{
  "d_model": 256,
  "d_mlp": 1024,
  "norm_eps": 1e-06,
  "attn_scale": 0.129,
  "tie_embeddings": "early",
  "init": "uniform",
  "init_std_up": 0.0242,
  "init_std_down": 0.0,
  "grad_clip": 1.0,
  "schedule": "wsd",
  "final_lr_fraction": 0.05,
  "doc_mask": true,
  "steps": 5861
}
Each number is 128 + 32 x the weight over its row's rms, rounded and kept within 0 to 255. Layers, rows and columns count from 0. Numbers have three digits each. The size before them is the row's rms in percent of the matrix's.

# q: layer 9 attention query, 256x256, rms 0.132, rows 251-255, columns 0-127
# k: layer 9 attention key, 256x256, rms 0.127, rows 251-255, columns 0-127
# v: layer 9 attention value, 256x256, rms 0.163, rows 192-211, columns 0-127
# o: layer 9 attention output (transposed), 256x256, rms 0.15, rows 192-210, columns 0-127
q251 119:113149164178201101120119152083125138106159105114068087165104073105166134106148137140130089154111171169142116226103142149090152155098117144089149193170168159182114193177073162168118144156157144179135127146144185112094153115142102097121082152167182121057176102150134120106181131147110089155115127100079043156118131129114130111132094149159135170123159088124155123164188181117178075109118
k251 121:125122181140161104158090175084128120085128114173113142129217091141191160104167111173118102123147182201113144179130132192065127171151092185107107144217079175112153179141084119189130127111138161181175079130100194133142136119113142109087115138135175127111121118168115135152144098113149077113074088117106042091158134145109127131115043067067168161090094122128138124154208199113205073111159
q252 126:134128133206224097160151161132104115136119114123116069107139127153048145083180129108143139132111091122189125167109154085141110109114102136116150121160178107170139132129110154148084133073053102140103119124117151123152100151072134139187133120146148088084124115089130126125113104114122136135156190154129184105141155058065100165084112093121075117125142048157139138112066176135112151078141
k252 128:112134117187161130092146160102122144099099115121105088109146129136088119113080116105157142076087099121184123084092090094144080130173087082119100097135155151173144140132116129137154111124079126170118137149141163163123061162083088119160111133145176160113122160137181126126150078132063125068116166132095145088107191062128113118111150150094129116160146059109139073076099159167140156116122
q253 103:131063128102109105168157118137103220181127139128136126142089118182172119119126108114154178083100166140156101109124087152100093157113156186176048140127137166089124133159169091131133192096097164110152143119151113112155132156089152129161074181167164160140078127153121085175169095108147152131151115156187093153151068181109109150158152148159122072118186147144132123101093105109098130143168
k253 119:080056130110132119181192169145104190129161075184100148131151127151132080150158111142162155110097118103138157048123062134127123150166147183158053139113168149135143140144122085163115114076063131139136146112135143136158114158158145133135106142158099080113052113180137151141142138127157084151120195155213082138147103169123138172113087105173107061131185151091084095133129171128046128172131
q254 116:141127134127136098175182148110126085183176114131111122181162208153126185135095080078133151134110168107150108155119118149163098106129108189098115071196106100139093143108130145075086188166128123172100131091101143131152133154121135156081123108113059065092160145081165165166103113144146126120078101143130099101132113142134139147133099103109035093148136163102099173101103158132137147096166
k254 125:093099085109063088131188143124085105104133101162128115130118157138113132121137127097222112106131089088165128077160086094115165101122128172092140036145103105129153113104167201116145123089107137124151099115106154094151119171176120183123163171101099082181208115157208144090104089170121124088122145146121163159086133143138101105118098081049114106109137101111120174160092118141177111130152
q255 106:138145152105175157156142141090116160169128104129085103072127119117117164128160163133177088171198179119098150068160109063141148121175064113092180164170121150158141088140135138095171157130086155123145154135110149129102172090128151113153152102097126080184114134138128200178175124199129152086096117151142126209119199059084107101119132088145162156133159092164122117150181129142161168136096
k255 123:165108175102146138173119173152137175154105094160070099146087064144101159118095189139121093134170176130106163140136102092145140099139128055141157168139162094141121098105137109143122102150140186118103140123097143111088154131111164071130084122104118166156085085150131158100115158145161181118118154109067101164129151119115066089147109058112185121142088138108170181141184127094188182147132
v192 086:115111177130236155073240137125127132156173157150129117179117083197159146149156139105148116118104096193197091129113133094112121116093178121130164131117201174134150108170108128124167136143100091109150140098113132172083110151109119118166086153104117163077123191168087064116145128148189133121078143106139127156102095103123067141106095133119130170047077141104059110192154146148123140190108
o192 084:096165075140084072121119147137133108124100129108095121103131183129086121112086103114120119125148089123102189088138161174167161157137126136128079048111101092093121104088160080108064123126153127114121136144149110091176146105117138099149160128169133150136145106149130182115123089100128137111183147137092127143205098135194162178183134120117126110164139178142201168121137083100098143165098
v193 098:119114156128094138120129145170070179119123084159179098116106116042149074139158138094110129102117129120141143140116163149092144178090145141106101119162113116101121046094131174160171129185117155140094156089079155088073146126200134149168089126124128085153057130104126170150160099106150136119125145082122154145123107085048140121191130137186097140130093149166124217103157095202099173141074
o193 093:135113105166154147111147121077197113186158042120061171093160107148090131104106151143109087137184128166117125150149116134173088106170111147118168134123120110166132172137116095100087129095129093092095097147117132181142096149054175141110150144146138133104180117123139112140130134151098088151059086162092084123115135104151144108129078117127142138125145119112093029142167154069120042134188
v194 093:098125112100121139146069133130087171063136098100126071147119089077140126186114210105130127123104106174137089135123148109131123088160116088073115110092083094130139124140164134143104116128160160159121160095150150097129100158126114096131106139192125126138074088179136108112208123162169149127181190137087179126162184084144135172097112152139114048095146127126115132136126139112116131125122
o194 089:152123107136172134099166155089150107156158157152085178092092193138110156105068133152179141134060130077132152138146133154108108136090093186168120153180154138102142099116115070176183084177117072064142148158165111169151134151124115124153102159121117081143174121144109123151128065167102125116085086096172080140130120147116110090099154121113136182174118150095086168144141098122141137110099
v195 094:099150052141129112155092198105175153144131075146119116118192152161122149078185153099153130080154139131123102155122145133135098108112163218119118147127112125154150070101162153101170141143129163148134171189107145123103085171153148115163173134110122099114142116135102098135167119233085135141112076142189041107103173121092131152092115124159117192094120116166146124089129081187150122150148
o195 089:178142144129098123183139054149055095164135175139139123174059145127140145189067072143080112141094079129144108118162128127110206131088102084173181091086073109115146196170088123131105157114153092114108100113122144151129135128099138168114104119137097148167126126104152086129112119087158105165160100120142197095148084179113131109183097101085076113164114155121130170196110157147107104154078
v196 094:097112127106115110129140164143152122102137103142131178170164160166122164172107169077156118129108127124128185156125084112112138133103098114152144138169158158122121070155126138149131125143108138083097107115139115144139110147107139114157150124089169128144101118162156132166132111126131128096089150125080088127123163176124101102166136130126095143129158118159107109103241159126116103131078
o196 090:157154118090092087078078099084146129131144086069111170082117113154117097073125039139141100122133145160108130096077163078139148063076166117103094118157122110150120152145105072125167144126118165204157181120159145120124128092178128134106142137177084133139112191136134111077119149136123179199174094079145180116107130063121173132143150091134161130093128112117127111098038149140119150091138
v197 096:185134156156121166130170101114123120158138093120133170156151128172140093124081151022197142098156155131175126109129117127097136101095119121111161124115161069144143106100143151162100109096097078212079125148169135133130160143117118079153120153134132168094112116096120139073161146133205108163076111140104122135114157157116151151124137145199174138163164085121168185104121126087137090117136
o197 092:106122128147124078080126207165113098131153175152102125121176129106090157132118129192092115134095140148133158092130180205175172197187118077163122186171094179116148103182098101117149163153108127076111174123083097159075115087125162104144120144144118130208113112168154112134106156141101126054232105108114152135134097118173118149125120159054110123126094172132112030111109127169104115143144
v198 092:143175078070159136212113183108078097191129126126097119156138132126142137135121145197194061127112119146111119121094092126171068063102145154174141176175119124113157143190119077100098091145183162105102086142125105137179147091175166183101113139152174114072159211133136139155110132133148129115176152106109081109164134098137100146065107139147146122102098122118131101141146118093108135106145
o198 091:102163145093074130070146112136128118073096154136083123127155163124095165187132125062121184153170152140170123101105114111109146145136184090042093093089156173115129104076178185186165144143134117132145166140115119148101141163122060112145153104103106118139103084125138121119110130145130068108106065136152122164078067153112127097174114149104099101187165142114118146115079149176127133125104
v199 098:143100114159133079135117125181105156099094135093100071122109063174125072057119126143151120134133160152105155137170117086074131152148114138128113115175110106062132112117148138121110185138123153144149108125128156180146113082091135187176121152130152132123094143119115145112168093121111093129142092204123121115161102141143156184153144128153194101064123101106148123098148102099060149192150
o199 091:122107167152095130129131170107096162203157149183167129109185119090130139150193093101121156065130104122192108117053085155188143156122102125101166139143115148144155153088123148111128065107106104124084158087150144088174179181137098087128142160120122146124164073134143109123116153098111096057123153151117160121123160066143133120112138196130099155145071141084094130139077119085180119080099
v200 097:082128149111166113061115153119172182115111125073100157137148120083104151123166138169120151135154169172123063146173102088104107129110133113118170155108079115124131071140143146133145139121176154150131141129171133091109075096110155118127147133099142118167102141174106199177134164180109115173141206119139161073112086127179148142177121133184145113115099124164123091158190156192162128133114
o200 099:213129116152144113157161118154120075153129102175173096111085148163079125156122121095085113087064132119087143121125135110121172114157185170084067118140128137131117154114111131111103119125106095103156125091100049165139156209131133118114139112087101125115162119125103106110125176005164170111126096103186113097155121196095134096164147133127116135175179120112154149065111105073069169128125
v201 092:067197092083139094096148112113106106113165125103111138151123144092104116136117133126135151102105120164149083167115123109147127079164150170154108075119102047065141096147069051110175147119169069100176163088146149169107159144182151137093114180139145123110082069215111110149115089122082123159111124138106092149109127061126141193080167120136155185151193201101135073084142115147140082132116
o201 092:193117134113117188187119108147176155078082137113132103089078128160080170128170120162126094132134128134146177132130085187165118145108112092102119176162114187113116135162162107124131077103151162131126095194080081133168111123059066115179135163083108109116174158074128167139098193167136135086116123116079132131122126115133154105170123086109116138152092119153096127147176100118142157141118
v202 096:126187164165080163100130119152108062168151164147094151109129178053104149182088189196036146124161170152119098116107109108050040158165171184154120131139184166158139126107177114118153137146133101125100130180123120130130102153125138075141133128150140133108068132098057063115125105128117142142114131116133154101125143152077100130144120117113141061191133152061122159124072086091126137153098
o202 095:149071060109190125179100131078175188146171114124119100136151089154142131089131108149182130153124069070089150128138167136177194078102110145119123159144102101128138082141170161163097089132164153123167105057156138147097112159167122176135135162090168139134175134102149157168143131188124116138107118059126120230105153122152133158099146097089116165091081133151143154119181145126127077152102
v203 100:102079112151118121134084137160043130140132103141131153126111183149133085074170074159139191145112152161106118158125125053129127132070131152128158152118093089106150158069157132159059102140058116114104132153133155110139151135106110120097126128159086126108183151134150143102142065133161111110108170142146155129154053099097084131098128134091156175131128135160091203099142138103119071087140
o203 099:208216176120155139111106092105239138084147198113102152122104113110125219145124128136162135087164113103163119115127122130116098109178121108081124138109143168139114116168123135096189129125123134153152111120138088074111111107162132140184129124070173141141069106099114159189094157162106103136176123139112111117076172132192138127137174127165168126117100158139158036157120127097160145146106
v204 095:164161125066114140160113152061081102105081177161056137097159176138133110135134125138113162100127145104118094166085113125135150122178100165143114150130132123096134102176087093121112135196100148124193132116097118092162056172065092141118135126170180129154152153118152109093099107162116159101123139080152174106088197085090103097180120146159166130152166136120100146133157151124146100147066
o204 091:136073135228142122121158060157145074141135116106178129187140110118132169120103099084115118158140145150170181088130120138119150132103191103138081116171087116145111143072171143179109154043124126157098141095165141162114138069175141162126127114095077117094128165179114134150188134071126117155062123110130134185134094168146099160072132081104092151117089055079132118158098158134110161112159
v205 094:135100103129092182130112122070076144081164107123174085194113163160110100106113126152166102120184127133108088106106150125092133129145144161194168112113124107122112148134161061117109076102121175072114142064150118174116107095126125107174124089112148158159190123149110150155133176116104178119134133109103114131133160126135081108081117101153130113115061113132173085151123146153104169170102
o205 093:112142178118176119133139131186186138147127150076116136074116140159179077154141111126129143137110115163163165150126076140140157138151118114109077101127155176117152078136137197185153205126158097136111095162048127102156128122131154165090129160171126141118076129104122135108170078156139111117095093117122180120117097165147150137106150180132092137146161146133107149109042116126123111085119
v206 093:142096127063075134081149127092112141117099094164137175126104096122127064125121144193180119122063199138145128079081089114132097098195137146144147137103192143146151052057129130135125113166104127068181126150166132110122175139113075055114096115120146118150096146103129094122128079101145130102160092075138130104142109089120121168121081143186123120128065083126096082158170120123160127130077
o206 089:095124168185129116171107157087120122119116099146109072118205107110075116141118102121101131194151108130148104154156118141133161143102138117076069124180055118130071152125132156155192149138161098144084159141127111121119137105233182151127186146095089160083169105170132065179134105153133121165103151168114198113137107135097136125158150098101112158076151146129174109130053143096131120178181
v207 100:121118179131121149153131096118160142148131140034204097100150145149066120108150145145117197079108089150143137132083106136139194172156054154170150107134134104170158087083081132158111130111153129087165135130119125159092092160107111119163086127125128149097105134157039088079097132175060111123214138107141170118105141131149138205151155192129098140162107128170230100125124201156142119133162
o207 091:127103109124138109134148156181125070111201175219076108111111147107211106132104078149112071138123128130133113109182103106098114076131117110110132115083151190078132169120143087100175138139096105122078083144192148118142194136139113116115163094133126136136146116181180120210128169121166202119069052073127092133112175092101145133112149068151138106143188151110102183154151092115119119171083
v208 095:161093136087078101149142157117114091136135138113157159174151123163151082137094134119066105043105127170066157090102102092145122135129093113094103077126084156150118117143178076123097141057139124151053098074145099164125144119167095054138138094179126122162092135083056052147154096135064154157124090175175101135065142119063159133105053112091116115156143170136168119184179148157175107114152
o208 096:049125130089185108106070093123149209126138080086122109111084131108151134124147146160167106131142145098116063158161136163107125085118142121157163171199138100113187117143079132119190093145123106074194066155071162111172137168167161147140133147091100141129139182120132211127117141158199146057129156077081157146136148113174125171119143097127138125120139103127121166094044130082127082139151
v209 092:154180124128176115148169123128154090149146136108146167101158097087084113131151163097181104122133138139101153079176130125087119165154075147137115152123088172107096127117132096176098084140098155122165142091071085121135137133218106155114096116127105065079128181111121185083122075124093066123059127131119107132164143123173088168141082117108130063136139165151044159164140149140129092097134
o209 092:111126104180092173096084144073140143132119157182159106202136158220181085132091134112084117142178110160147115218097157151113150085115145110072138117159191078182117137141092198147128141104176114108099090159164164130168076103075184107158122115156191158130105139127095092149138140155113133121161103118085132164119130147137141065124121137169059140086082129151194084123135085145151153146142
v210 095:132165117144104183119127106065123100025159175129177139166188116161085140112177153148117150135120066130053107109077142090139130136157123142162160096120131185140080102093139090114109164065137131116134044126082130182158137167130099113071176125101136138104173115152050150110121118147148145192134197126053104136190120163095144143111131074123154133124122170100120123124152093109121159125180
o210 094:123155124135139102120134162198136137203121117116098128148081183060161143110139096112199127152142173154165137138166135143106091101146176111117148232173093087094226096086137121163174129150163151106119167098139121069146069127132171117123144116133123143095074138122149147110127112123127167112127125093150139149087167111125114096128094173171122110114107103175088102116101155146120116151103
v211 089:112125115096121095123120140102134148160112134131105071137164081133122130077054128052154136134145086141132153063089119133137131084169137140138124129139141146135177095108112120137074168148147096109102082089172157103132097103107083114120103104151149123130102161144087090131100132127152104115122176145175071098129109076116111099097191131158128186128101189150127151088135123094106163112160